Weights of a small transformer language model: vocabulary 8192, 5466 steps.
Each number is 128 + 24 x the weight over its row's rms, rounded and kept within 0 to 255. Layers, rows and columns count from 0. The size above them is the row's rms in percent of the matrix's.

# layer 5 MLP up, 1024x256, rms 0.0262, rows 157-209, columns 64-127
size [ 92  93 102 107  93 109 102  87  85 125 113 101 101 100 102  97 108 106 100  94 103 100 100 100  95  97  99 103 108 103 100  98  94  74 102  89  96  93  80  91  99 103  92 103 103 106  95  95  90 103 101 100 102]
[[115 123 125 157 111 136 137 134 124 141  97 134 109 130 144 144  95 159 130 153 155 159 149  90 101 131 114 130 144 178 142 141 156 130 155  99 143 173 105 158 155 167 130 136 139 152 164 147  85 126 123 134 154 134  92 118 149 134  86 145 152 137 105 135]
 [114 125 123 116 143 128 118  76 117 101 121 142  63 115 126 106 135 127 121 156 121 136 157  98 155 107 130 151 125 170 141  83 118 146 165 137 123 134  66  87 156 115 117 123 130 111  87 131 110 133 119 171 120 142 125 149 120 114 165 114 155 134 173 114]
 [159 148 116 142 126  96 139 122 133 111 117 132 135 148 106 152 170 108 160 124 169  95 137  86  86  87 146 174 143 112 147 145 156 124 143 143  90 121 130 105 132 123 105 103 169 146 146 119  63 140 127 118 169 120 118 130 124 105 115 168 119 107 124  84]
 [210 158 152 128 147 118 122 161 138 130 127 133 127 131 106 106 151 139 132 132 159 146 115 124 146 170 173 141 117 133 138 139 143 145 131 114 104 109 159 114 118 137 123 119 201 123 150 109 156 115 157 103 118 121 111  79 107  89  73 102 114 137 161 129]
 [131 122 148 164 100 113 139 102 169 132 162 135 156 158 103 100 104 111 144 113 152 105 122 123  73 138 120 152 143 121 145 112 143 109 138 132 156 133 149 124 132 121 138 147 101 148  89 142 123 136  87 131 102 115  92 138 151 127 140 123 152 131 134 133]
 [144 122 117 133 123 119 112 194 123 160  92  86 145 171  98 129 160 119 115 123  84  90  96 129  88  66 130 111 106 110 139 129 181 124 165 141 143 120 126 119 120 144 125 117  96 150 136 130 119 130 125  91 154  78 156 105  78 132 133  88 147 139 130 106]
 [130 129 109 157 145 126 152 166 112 121 100 163  92  84 105 158 150 123 109 119 103 119  70 165 107 104 150 145 116 113 163 162 122 117 131 110 160  95 148 193 150 124  62  86 135 110 127 123 102 104 151 152 136 163 149 128 114  82 138 137 141 138 169 129]
 [116  88 123 114 135 137 127 145 131 163 110 141 134 164 134 119 160 106 114 110 129 180 140  60 129 164 118 173 160 110  93 160 147 125 152 141 148 141 118 118 114 134 144 136 107 134 117 147 104 130 130 105 135 120 114 137 136 122 132 130 101  90 148 157]
 [107 129 126 128  98 136 152 134 121 150 185 132 142 117  92 148  85 173 134 148 132 128 157 114  82 135 130 162 109 136 128 127 120 110 105  96 123 173 138 104 134 134 120 112 163 141  91 117 159 107  90 185 153 147 140 158 173 100 156  97 117  83 110 123]
 [132 102 137 125  68 144 148  86 103 147 136  94 120 159 116 152 138 143 140 154  76 166 112 146 128 150 146 169 120 134 121 140 124 109 125 167 108 124 115 135 141 130  85 101 134 130 105 132 134 130 123 121  86 142 124 132 177 115  96  85 137 144 143 121]
 [155 121  81 172  95 126 137  80 106 128 106  85 114 138 113 143 148 147  91 116 159 139 109 108 129 107 106 161 119 134 136 113 105 128 165  63 124 169 114 134 132 127 172 150 125 120 124 115  84 101 111 102 118 143 152 129  96 145 159 155 163 159  76  99]
 [132 131 135  67 126 114 141 106 170 143 159 121 103 113 166  84 106 109 139 141 134 119 131 141 158  74 165 152 118 127 141 120 134 149 125 103 110 159 121 148 115 112 111 117 119 132 100 119 123 137 122 139 115 125 117  70 120 109 120  96 161 140 152 150]
 [121 128 185 113 151 142 122 118  99 120 112 138 105 112 121 140 133  94 157 149 150 131 110  99 121  93 141 125 133  91 159 112 132 167 151 128 149 141 140 143  92 137 103 123 173 129 124 128 120 130 135 114 106 125 147  99 157 128 146 112 137 126 126 161]
 [147 140  93 150 136 113 129 159  72 141 111 163 145 171 111 107 148 107 141 164  82 175 139 113 151 114 137 143 109 108 115 138 127 120 143 166 158 135 121 172 118 113  89 128 152 135 131 163 114 114 108 148 113 150 124 124 157 122  89 140 137  91 165 166]
 [177 138 148 115 112 112 119 132 126 128 146 111 150 118 114 147 119 102 155 147  98 170 147 150 134 119 132 162 111  98 137  99 155 101 123 146  67 133 127 101  96 144  94 112 156 146 179 108 119 132  83 160  99 106  94 138 122 100 171 156 139 109 163 136]
 [168 147 138 123 120 139 124 108 136 146  79 158 137 120 135 185 125 120 145 136 120  99 141 108 122 134 131 112 108 136  97 127 105 135 175 112 121 122 126 116 135 164 118 129 169 166 121 123 102 154 144 132 157  88 107  92 129 147  74 138 116 145 103 115]
 [120 153 154 123 119 126 112 149 146 109  98 144 156 126 156 131 178 133 135 167 130 111 172 110 138 144 124 136 128  95 147 151 128 150 132 145 131 164 132 118 133 153 126  67 185 135 118 137 140 159 143 125 117 150 117 134 169 129 132 102 140 127 106 121]
 [110 111 102  93 143 133 143 111 115 124 152 174 142 154 123 141 142 141 158 156  99 183 135  82 142  80 140 156 127 183 129 149 132 137 156 147  98 141 129 127  91 134  94 114 181 156 164 118 128 168 100 128 143 125  90 106 118 137  98 107 123  78 152  98]
 [131  95 147  90  53 154 133 104  90 147 103 175 138 154 107 132 166  83 193 118 116 127 122 127 134 153 138 180 125  66 121 133 154 117 136 165  65 119 106 124  95 126 122 135 133 142 174 135  94 130 155 166 142 134 124 120 130 121 134 140 126 131 102 101]
 [147 160 100  67 106 136  85 145 140 140 148  94 115 132 110 114 131 101  54 147 139 148 114 147 124 134  94 116 155  81  98 101 100 107 169 147 137 146 108 166 164 144 128 105 119 160 118  99 157 129 116  95 149 143  86 110 157 134 114 115 129 123 131 156]
 [126 134 134 135  82 113 160 146 145 152 147  88 137 138 120 105 137 143 136 140 122 158 157 121  99  90 123 132 132 109 172 117 136 116 157 102 121 151 145 110 128 108 129 103 168 133 175 142 131 155 155 129 172 132 131  97 122 110 113 136 128 115 160 180]
 [166 124 120 136 122 144 112 155 149 119 121 114 119 121  47 161 115 114  76 102 102 178  92 143 116 136 210 101 115 116 147 126 138 121 192 150 106 116 133  92 125 139 114 115 163 143 131 136 145 125 158 127  86 121 137  85 132 141 143  73 122 136 158 126]
 [138 118 139 151  96 139 113 115  85 147 146 131 135  97 127 104 151 128 108 153 134 127 141  79 160 108 156 137 162 129 119 126 119 127 146  89 147 147 108  90 140  98 143 118 162 125 120 149 121 105 125  99 117 112 173 153 127  98 112 116 103  94 119 151]
 [111 139 131 114  98 100 143 116 146 159 122  99 158 164 122 169 124 168 112  87 154 164 133 129 101 125 154 146 167 104 111 106 126 130 128 102 125 145 112 138  89 111 109 121 132 147 107 142  75 131 143 152 140 159 136 116 132 132 119 145 115 110 151 153]
 [119 113 102 132  71 132 141 114 112 199 162 182 155 107 131 174 124 138 131 129 122 105  78 143 133  93 109 141 142 140 101 132 128  81 146 150 162 111 145 154 138 137 128 120 124 133 133 142 148  94 109  96 178 137 163  93 146 162 103 147  83  79 117  97]
 [176 128 109 158 150 135 135 113 151 167  70 107 122 158 122 111 119 140 136 133 129 101 133 102 165 122 158 140 106 114  90  84 127 109 148 178  54 130 134  95 131 146 136 148 134 100 147 142 120 148  95 117 168  97 139 135 125 127 107 105 129 121 168 157]
 [ 94 127 151 157 142 113 148 125 153 112 122 151 149 140 153 106 135 119 169 121 131 128  47 102 133  83 127 147 123 116 165 106 150 113 113 126 109 144 134 130 131 126 117 148 113 115 143 146 129 117 132  98 133 115 108 144 147 139 134 130 126  95 157 134]
 [121 168 131 148  87 148 119 125 146 113 120 117 120 100 122 170 114 127 121 148 131 108 118 165 104 151 184 122 110 149 126 131 112 149 139  86  94 141 105 137 147 133 157 115 170 147 169  89 124 153 148 123 123 135  99 149  85 115 105 158 137 149 150  83]
 [155 150 131 108 102 113 127 102 147 139  79 108 106 120 142 146 154 166 159 118 113 145  96 102 110 100 123 124 153 114  83 155 136 108 123 123 119 161 127 106 128 130 100  76 111 147 123 127 112 116 148 156 137  70 106 108  87 110 130 125 101  90 168 145]
 [101 123 162 120 142  91 122 155 111 144 132 138 123 119 123 128  99 155  91  89 133 156 123 131 141 120 135 130  96 147 125 109 140  84 112 118 118 103 151 116  86 109 157 122 137 155 124 133 160 163 168 124  88  76  87 125 101 147  97 115 111 124 117 139]
 [153 124 113  95 149 126 139 174 116 138  86 130 111 155 133 198 144 122 153 158 106 144 115 146 120 107 154 122  92 142 134 131 105 144 161 141 124 157  93  86 105 168 111  90 145  92 110 113 127 169 132 140 118 107 135 136 126 148 111 111 129  86 112 108]
 [141 120 138 124 107 135 133 138 158 109 125 119 110 157 109 141 134 144 137  92 134 158 108  92 136 136 139 123 166 124 136 135 156 128 133 138 140 167 164 112 110  96 127 133  87 124 154 166 135 108 144 186 132 132 113  92 136  87 148 119  89 126 140 118]
 [ 75 115 129 116 125 128 127 123 143 140 161 148  95 138 185 162 121 121 132 140 109 107 116 117  96 117 130 147 161 161  97 144 151 130 148 125 155 116 131 121 193 153 166 133 146 138 117 105 140 104 145 155 134 123 131  95 142 141 110 110 137 106 108 152]
 [156  90 125 121 139 121 103 150 105 126 145 131 152 150 122 109 157 117 133 113 111 130 103 169  79 163 107 138 148 157 113 179 154  72 106 117 127 132 163 131 141 168 145 105 149 190 118 165 115  96 159 172  86 138 127 117 171 146 130 151  97 131 115 121]
 [133  90 124 133 144 140 148 110 121  93 123 126 187 131 139 131 115 133 149 139 141 114 127 128 152 117 142 130 139 124 121 125 136 161 184  93 118 139 159 113 176 144 114 137 110 129 140 101 114 151  97 124 114 139 108 145 143 107 126 147 103 146 118  76]
 [175 154 146 165 121 139 166 136 122 112 138 108 105 117  98 143 119 135 119 166 122 113 123 103  81  92 141 135 122 131 132 158 155 117 130 170 145 156 121 132 104 120 184 132 184 183 141 115 163  82 133 152 132 136 145 162 132 114 138 143 138  77  99 151]
 [142 113 134  84 147 105 166 153 118 108 106 126 133 166  89 120 115 118 101 131 125 153 122 136 126 107 157 135 175 109 134 143 141 143 105 114 111 127 141 120 136 127 132 119 107 145 167  84 129 121 167 138  81 157 156  79 134 106 126 126 190 155 143 110]
 [ 86  94 143 131 136 131 170 156 136 143 131  95 135 109 143 111 148 120  98  91 127 142 138  63 101  77 124 116 144  96  98 151 151 126 107 134 107 150 128 155  92 107 116 121 114 127 115 162 131 105 131 161 115 102 127 137 138 114 117  99 107  98  78 136]
 [157  93 111 109 126 134 109 172  98 135 143 125 108 134 135 110 151  84 171 111 104 143 142 129 123 128 116 123 103  92 127 149 107 112 126 156 128 118 126 130  92 135 140  92 162 140 145 136  90 105 137 171 133 126  85 133 112 126 143 152 141 139  97  86]
 [133 110 155 109 131 126 142 162 138 127 122 169  98 147 135 110 138  88 108 125 144 113 153 132 136 177  92  84 130 176 107 126 121 112 157 121  99  89 134 129 138 140 141 102 115 171 191 105 144  98 129 127 135  94 134 143 117 106 137 161 141 122 108  72]
 [180 185  98 145 122 106 146 132 117 140 103 145 133 118  93 143 174 102  90 147 116 132 132 163 121 167 113 142  96 122 152 137 162  99 167 106 129  95 155 140 139 119 155 113 108 110 159  85 145 160 130 121 118 117 112 150 169 130 105 147 196 144 173 117]
 [126 104 163 131 134 145 119 143 132 132 138 181 128 141 140 137 147 151 107 118 148 124 115 136 116 124 124 140 123 108 132 131 115 148 127 138  76 134 158 131  89 110 134 121 121  94 142  97 102 138 121 138 157 121 156  86  86 106 149 149 154  84 136 100]
 [157 141 101  93 100 137 133 136 131 114 149 138 122 118 150  80 128 182 138 126 122  96 154 119 145 124 142 146 153 144  79 125 122  88 115 200 125 122 118 102 130 134  87 133 168 154 135 108 106 157 145 161 120 134 126 124 127 135 148  97 120 120 154 146]
 [110 120 128 107 159 184 137 113 172 113 127 126 134 117  55 137 112  71 124 100 165 145 144 120  86 108 136 126 116 136 118 124 136 122 162 108 123 112 180 129 135 109 129 100 173 119 149 139 143 146  79 108 117 107 106  98  85 135 126  93 140 111 160 127]
 [115 114 150 121 112 105 173 134  94 121  99 125 167  83  99 102 131 111 136 105 150 118 130 136 111 111 184 151  97 139 167 137 175 117  73 119 135 132  87 124 125  98 117 139 163 113 150 113 144 179 126 150 137 143 137 118  76 121 121 197 115 121 116 133]
 [157 131 139  83 116 159 154 117 147 146 100 158 130 137 105 140 161  87 158 124 113 178 106 127 151 111 107 115 144 146 159 107 126 124  97  91 131 151 146 151 101 111  84 121 123 108 145 123 144 128 135 115 118 122  97 128 168 136 123 117 145 141 116 129]
 [ 91 130 113 146 132 142 104 113 118 117 174 151 120 101 157 159  89 167 109 198 181 116 130 162 140 124 141 108 151 151  99  98  89 123 119 157  72 147 129 109  88 117 152 117 187 120 116 161 143 134 106 172 118 126 143 101 126 157  71 138 122 125 124 104]
 [147 113 115 130 109 118 134 148 119 136 158 131 125 167  96 125 153 115 139 168 156 157 173 172 137 153  85 176  94  99 148 106 137 127 123 140 145 106 139 118 121 165 144 109 142 155 121  56 120 138 137 142 103 153 132 115  84 117 143 138 127  88 103 148]
 [143 163 105 116 142 158 157  74 107 121 117 175  92 140 130 150 138 132 134  98 132 116 125 151 117 100 181 138 127  89 119 138 124 142 142 168 104 124 130 110 132 170 155 114 160 169 118 141 117 159 118 128  83 127 156 156 108 179 139 136 152 139 100 157]
 [130 136 127 159 100 112 130 116 122 128 132 143 144 118 151 112 169 100 127 136 126 127 145 120 102  95 110 127  79  92 130 147 114 127 198 153 107  80 157  77 150 156 130  90 212 159  89 117 164 108 135 115 100 124 128 111 168 141 112 139 151 141  85 124]
 [129 134 176 100 108 139 140 156 139  94 181 130 136 142 144 160 131 130 122 134 123 118 134 123 120 109 150 126 104 110 139  99 130 136 144 139 105 124 149 152 141 117 117 107 126 126 119 125 133 166 115 120 115 134  88 117 107 165  95 141 160 136 125 165]
 [113 113  97 128 108 149 151 184 134 116 102 131 144 103 121 111 142  69 177 130 141  99 140 139 151 121 143 105 141 161 107  99 117 152 161 166 166 117 121 111 164 126  97 122 167 100 138  68  85 123 139 130  67  96 148 142 114 121 155 148 133  75 122 103]
 [141 174 145 131  69 139 115 121 148 134 142 123 123 148 101 146 118 104 120 145 163 151 114 104 136  97 129 137 103 141 164 118 164 117 131 150 146 110 125 103 113 121 149 110 120 133 136 108 134  97 100 154 159 154 109  63 154 139 127  94 160 138  47  79]]
# layer 5 MLP down (transposed), 1024x256, rms 0.0204, rows 157-208, columns 64-127
size [ 86  89 102 100  95 106 101  93  90 118 103 105 100 100  99 103 107 106  96  91 102  99 101 102  98  91 102 102 108 103 102  99  91  85 100  85  98  95  78  95  96 105  85  99 103 110  92  96  89 108  96 105]
[[147  95 148 131 146 120 137 117 122 137 118  92 105 127 133 116 108 121 117 146 100 142 131 148 110 104 150 105 107 155 124 137  84 169  67 132 193 134 150 110 102 129 126 134 104 102 122 136 125 138 111 102 103 169 121 129  76 154  87 113 112 128 124 102]
 [ 96 158 114 121  84  83 120 188 130 153 128 125 152 143  96 135 145 113 162  80 149 118 123 125  93 148  83  93 114  90 111 156 109  98 160  97 149 100 157 141  94 130 114 148 127 159 161 106 132 110 106  94 165 115 105 104 125 127  94 110 117 121 113 131]
 [119 162 165 180 141 174 135  87 117 134 117  98 116 134 115 137 125  82 117  87 114  86 109 129 135 136 117 136 112 152 124 121 157 104 153 103 116 123 111 168 126 117 117 162 135 138 149  76 141  81 139 123  97 145 138 105 143 153 121 109  88 170 175 125]
 [165 131 131 127 116  87 149 120 163 111 125 124 171 157 113 135  95 124 113 179 161 131 102 116 154 126 128 131 109 125 121 128  90 125 144 119 137  92 126 130  67 156 158 111 133 149 149 159 104  86  96 100 115 159  91 128 108 142 111 135 144 179 107 114]
 [139 109 114 171 124 134  96 118 132 126 149 141 135 130 145 135 131 168  96 191 116 145 127 109 121 110 100  69 117 124 145 172  96 178 144 117 158 136 145 172 116  93 132  81 118 150 145 135 131 135 136 143 116 121 126  84 136 161 134 135  80 101  85 122]
 [150 137 121 132 137 144 143 123 142 166 121 117  99 150 134 145 119  91 114 111 129 118 121 141 158 115 121 138 112 146  79 124  96 170 148 129 110 128 110 151 131 137 140 178 128 139  94 133 100  86 138 129 103 146 124 168  90 110 150 111 104 116  79 187]
 [147 152 157 118 111 171  97  90 136 109 137 110 149 189 133 164 115 120 141 138 182 104 126  93 149  80 119 118 124 130 106 101 126 131 163 141 130 173 126 117 164 136 121 141 106 209 113 102 113 148 126 118 149 125 133 100 148 162 125 116 120 119 123 123]
 [176  87 136 110 146 158 112 132 126 123 124 164 137 125 128 144 145 119 133  81 134  96 146 104 131 126 149 113 132 122 158 164 100 127 149 114 187 137 106 127  88 113 103 163 140  70 175 146 154 108 125 136 115  98 188 102 143 113 123 144 128 150  96 131]
 [172 122 136 144 123 127 114 115 132 147  86 149 150 127 153 118 140 130 153 136 143 134  70 100  99 158 129  84 160  90 104 177 111 119 108 153 154 116 152 139 108 114 112 128 110 134 178 123 115  97 172 145 144 160 109 180 115 130 116 146 166 112 105 121]
 [ 94 134 123 124  95 142 138  87 172 157 138 105 139 150 194 126 123  96 114 152 113 130 144 133 111 118 131 129 129 124 121 118 122  89 129 117 161 159 114 102 151 113 154 125 118 102 151 104 120 165 111 103 121 130 138 142 158 131 166 131 137 140 102 127]
 [136 122 104 146 103 129 109 117  79 145  78 103 127 101 129 138 189 114 103 121 108  99 115 131 110 104  85 112 140 161 145 121 158 118 139  65  99 139 158 137  94 105 126 154 116  84 131 153  75 114 151 113 124 116 138 167 122 127 167 163 155 130 117 131]
 [136 129 157 126 142 128 116 107 111 149 153 176 148 129  77 117 110  96 141 123 119 141 109 107 130 108 119 106 115  93 129  77  88 135 121  68  95 150 167  72 136 141 135 155 134  65 159 132 138 149 116  96 129 129  51 150 116 138 136 110 132 128 109 142]
 [103 136 132 163 132 102 138 128 155 165 149  88 141 128 151  80 104 117 108 121 101 149 131  96 145 126 164 115 112 154 148 110 148 105 123 129 155 101 106 126 108  93 144 162 107  91 171 171 131 125 159 137 180 165 133 144 143 112 119 147 115 126 145 163]
 [102 143 132 130 138 138 111 166 107 136 106 110 142  94 147 161 116 109 116 125 112 141 177 112 158 147 142 122 133 149 153 163 145 141 119 136 103 132 142 135 103 111 111 145 121 133 117 146 141 120 149 107 131 130  95 137 109 147 109 150 122 150  86 131]
 [173 112  99 144 116 136  99 157 103 146 152 120 134  78 154 137 100 138 145 153 136 102 154 132 137 115  96 144  91  92 127 140 100 109 135 137 114  85 135 110 124 110 113 128 131 115 143 111 126  98 127 134 120 150 117 172 130  92 131  98 118 110 105 127]
 [121 148 105 138 141 138 157 126 136 153 148 108 149  96 103 130 112 147 102 126 121 107 119 107 120 138 104 109 155 115 135 173 130 189 160 126 106 132 118 119 115 117 122 121  65 108 161 139 151 105 145 117  91 136 154 149 160 122 115 111 100 137 130 148]
 [108 141  87 112 116 106 124 124 136 113 161 148 124 132 135 149  98 129 188  94  95 145 156 100 118 155 114 153 161 103 118 168 115 161 181 101 150 126 115 125  83 168 139 101 145 121 110 108 162 125 137 123 136 128  98 111 113 137 172 153 129 162 126 163]
 [107 159 175 180 159 156 169 104 134 104 105 143  84  91 120  95 122 116 103 101 139 173 154 174  94 115 116 113 129 133 149 125 157 167 135 129 168 109 146 159 158  80 138 112  92 138 117 103  99  97 129 139 159 117 113 119 104 109 155 127 188 159 112 131]
 [131  95 161 103 112 137  91 111 126 119 113 161 160 176 121 148 124 114 113 150  91  86  82 138 146 109  87 141 118 121 109  92 123 155 130 131 124 109  93 116 101 134 111 150  87 146 115 138 151 149 127 133 136 126  96 133 129 120 154 149 103 166 119 143]
 [119 165 199 134 128 123 154 123 129  83 120 146 151 125 126 125 161 120  82 146 155 118  78 112  81 116 160 110 117 129 112 130 177 113 139 117 107 110 132 125 116  95 100 143 145 139 109 139 136  79 106 151 130 103 119 122 124 156 108 136 148 167 118  83]
 [146 154 156 132 142 136  97 149 120 122 145 151 105 135 142 119  79 129 117 141  90  71 111 162 205 129 116 146 165 106 112 115 147 138 135 185 118 128 106 156 129 113 122 145 123 108 132 145 172 131 149 137 107  91 109 150 118 180 123  85 120 107 105  89]
 [186 131 156 141 115 120 147  96 112 123  94  95 164 111 128 170 123 118 121 122 114 152 131 120 140 139 114 120 168 144 102 213 115 146 144 139 106 122 110 124 127 113  75 106 112 138 156 156 101  99 157 144 113 130 108 156 138 101 145 114 146 138 150  77]
 [111 152 133 123 138 118 162 147 179 122  82 143 134 152 126 135 137 119 161 183 127 136 125 118 104 133 162 142 130 130 121 106 137 150 126 157 189 149 110 161 100 147 111 142 145 107  95 181 125 141  98 124 145 113  78 110 127 135 154 117 125 130 125 123]
 [139 119 122 116 110 141 124 153 148 119 141 149 157 127 170 102 133 130 146 117 138 128 126 152 149 145 128  99 100 111 198 120  98 154 142 143 118 153 156 150 179 112 100 106 145 118  88  89  99 113 129  86 110 103 118 105  97 134 116 128  95 156 111 131]
 [145 145 146 117  95 139 133 125 156 104 154  87 136 121 190  97 113  83 111 196 157 143 122 147 140 139 139 107 138  84 211 114  81 126 131 140  80 135  79  89 130 147  98 143 154 132 138  98 111 128 136 139 134 113  91 147 156 155 124 148 141 149 129 153]
 [112 137 143 125 139 166 109 109 160 148 157 140 137 128 126 127 135 100 129 102 138 134  94 122 107 134 127 159 116 146 104 139 125 148 129 178 104 151 127  95 123 147 114 165  98 101 109 153 179 146 141 112 143 113 148 148 145 149 143 121 162 124 149  91]
 [ 80 146 131 127 137 112 126 134 176 161  94 135  92 130 126  76  63 176  99 152 159 143 114 158 135 148  80 154 144 137 123 118 164 105 120 145 147 164 145 125 150 109  98 138 103 179 108  85 118 111  81 130 133 131  95 107 107 125 139 134 144 152 132 131]
 [156 123 125 121 122 102 155 127 143 119 117  78 130 138 165 146 168 176 137 134  97 105 134  75 136  90 104 128 104 149 143  90  97 113 173 145 137 116 116 142 169  96 127 160 134 147 169 119 119 136 118 130 108 115 139 132  94 137  99 104  87 102 133 110]
 [122 134 125 171 114 127 164 136 114 152 161 161 122 123 200 122 114 127 165 107 162 133 130 156 105 157  90 107 130 125 115 124 121 145  90 141  95 136 126 140 139 125 117 157 134 180 144 125  92 167 161 138 140 165 151 178 163 106 151 108 135 163 120 129]
 [ 92 172 102 129 108 113 117 129 158 133 119  97 133 125 150 100 143 117 142 133  91 116 123 156 116 105 176 124 148 122 129 118 129 123 134 102 153 155 166 145 151 147  99 173 126 164 149 131 150 154 171 121 128  95 147 151 159 109 157 110 108 117 122 122]
 [115 115 107 130 117 126 126 125 155 132 126 126 126 142 103 108 123 146 138 123 107 118 155 113  93  74 155 114 184 117 147 193 160 134 129 115 156 127 138 148 149  83 121 138 104 125  98 118 106 133 118 105 131  85 114 127  81 133  98 136  92 125 169  94]
 [149 146 111 176 120 146 109 129 119 131 111 108 101 129 125 154 104 116 159 117 159  79 131 109 177 142  92 119 110 147 118 158 105 118 148  91  95 147 119 171 147 140 195 198 135 130 106 115 132 139 151  82 135 112 112 109 132 129 127 155 114 148 129  92]
 [146 129 113 142 139 120 133 110 141 113 119 157  93 121  91 131 123  97 148 131 116 159 103 139 126 114 119 121 123 124 112 116 113 140 117 148 133 124 124 128 120 142 133 138 158 105  54 159 150 108 101  97 134  92 132 137  98 151 115  98 114 165 153  95]
 [129 151 124 166 125 162 181 110 108 103 121 130 110 126 150 154  80 142 128 142 145 126 154 145 109 123 167 128 132 103 115 131 153 172 117 135 133 118 132 128 121 133 142 128 120  84 135 128 140 145 137 124 114 122 169 162 109 104 152 137 129 140 142 109]
 [158 121 121 154 111 150 189 124  96 121 157 133  87 141 133 116 125 144 129 157 131  90 123 111 118 124  86 115 153 128 152 124 113 142 157 131 153 185 154 119 116 126  96 133  93 135  85 131 129 111 160 136 109 144 140  65 116 150  99 106  93 142 129 163]
 [139 132 172 102 138 140  93 109 120 141  98 147 112 137 119 148 146  80 136 117 151 159 126 139 154  89 108 137 131 104 100 125 109  85 116 123 139 133 130 169 143 152 126 208 110 104 165 131 113 140  90 140  91 113 110 157 139 204 129 108 144 145 138 120]
 [158 119 110  88 129 119 133 108 122 156 127 143 159 102 139 119 124 114 117 182 128 110 111 117 130 130  85 132 123 167 120  78 130 121 104 126 150 127 127 127 105 116 178 146 161 142 117 131 107 102 152 155 113 122 122 147 112 166 157  85 135 116 119 148]
 [141 118 128 168 103 164 102 111 156 175 125 175 158 118 108 138 120  80 119 128 107 107 145 144 167 176  95 117 120 126 130 132 114 153 122 135 153 112 151 123 131 126 163 172 113 129 175  97 151 134 114 143 141 143 168 148  74 135 145  95 145 137 115 146]
 [137 146 132 129 103 154 151 102 134 125 147 147 108 114 113 146 107 105 112 140 157 126 106 135  94 134 159 144 124 150 154 107 145 116 119 146 143 128 116 144 127 117  90 119 106 118 124 141 133 125 111 144 129 120 149 110 132 169 110 121 134 143 142 144]
 [143 140  90 153 126 106  76  70 132 122 131 136 155 118 117 126 126 149 135 136 121 132 155 124 142 160 155 132 121  81 151 136  93 103 110 167 140 168 148 115 128 142 138 159 160 146 126 149 100 147 150 112 140 145 119 151 107 141 121 120 122 148 106 150]
 [103 141 139 126 159 117 139 122 103 114 134 122 137 133 158 133  99  97 110 118 102 140 132 108 125  93 118 179 126 127 181 131 136 121  74 132 145 107  87 106 118 110 126 126 140 131 133 180 140 148 175 122 121 101 121  97 119 150  99 145 126 176 123 146]
 [149 108  95 124 149 112 173 102 128 127 134 138 130 169 113 112 149 111 131 111 140 131 176 151 131 171 123 117 114 117 116 110 136  99 135 115 117 133  89 125 104 138  86 145 121 161 111 128 112 128 158 134 126 139 135 127 131  97 103 149 118 110 141 147]
 [133  96 190 128 126 117 132 164 153 135 106 125 157 142  87 128 145 102 106 131  99 149 144 140 134 136 124 101 152 104 153 107 150 142 120 110  98 132 107 125 155 135 163 123 130 111 160 111 131 153 163 105 159 110 151 142 159 147 135 152 160  67 132 129]
 [123 133  89 155 108 107 145 136 128  91 140 134 149 133 167 153 153 108 148 118 142 139 133 129 113 137 154 146 132 152 115 155 158 106 151 122 110 127 130 147 150  65  97 155 119 113 149 119  81 121 169 144 178 139 189 137 142 130 155 179 123 127 166 123]
 [124 172 122 113 159 124 107 107 161 122 115 131 104 135 163 132 143 150 117 154 105  92 103 141  90  83 114 143 100 151 152 157  73 150 127 156 126 152 143 145 161 117 139 153  93 142 127 144 145 103  98 124 113  72 114 110 135 118 154 105  87 146 139 121]
 [130 124 147 121 111 157 129 119 115  86 130 178 156 108 120 135  86  55 128 145 133  94 123 144 166 147 110  83 113  64 150 125  88 121  94  98 132 127 137 149 101 140 135 128 133 139 155 164 128 148  98  89 116 120 112 130 152  96 123  91  90 136 153 149]
 [120 125 175 154 114 132  98 174 125 153  99 165 127 116  62 135 127 104  90 107 123 169 114  98  81 139  91 145 133 123 114 107 141 150 157 131 114 139 105 127 143 134 134 118 115 131 131 126 140 154 169  72 157 156 141 123 126 123 104 141 131 133 128 137]
 [132 156 142 133 107 146 124 137 108 104  59 129  95 139 168 114 117 178 105 103 103  87 119  98 133 134 138 134 133 137 137 144 145 136  99 117 115 138 128 184 146 140 109 133 117  97 141 164 127 124 129 150  98 113 110 178 108 145 136 106  94 145 117 119]
 [109  71 137 117 134 129 106 131 108 120 142 113 120 106 101 100  98 138 161 128 131 131 101  87 135 153  95 146 124 130 153 132 162  95 131 132 145 130 110 108 131 103 117 125  96 119 137 124 101 107 118 114 138 125 162  87 182 112 120 149 117  74 132  97]
 [119 136 111 122 128 152 125 141 124 142 132 131 137 131 127 135 123 151 153 167 122 120 168 143 113 115  99 126  98  98 168 113 113  87 127 121 129 137  95 151 102  92 106 123 121 155 126 122 118 126 105 117 164  94 145 139 157 137 155 115 151 130 214 130]
 [158 127  89 154 162 123 153 170 173 123 109 170 130 131 108  87 110 175 125  87  99 136 106 159 124  82  90 120 162 102 111 123 125 126 129 151 162 138 130 146 123 125 125 113 152 133 130 152 101 132 106 114 141  95 172 146 137 135 126 112  96 130  86  94]
 [133 108 155 115 134 140 129  96 145 102 159 114  64 135 117 124 122 108 129 105 164  87 121 135 112 109 122 128 102 124 164  97 123  93 107 137 120 137 109 147  99  46 147 161 115 103 132 135 119 118 145 107 135 130 109 143 154  95 164 109  92 115 116 116]]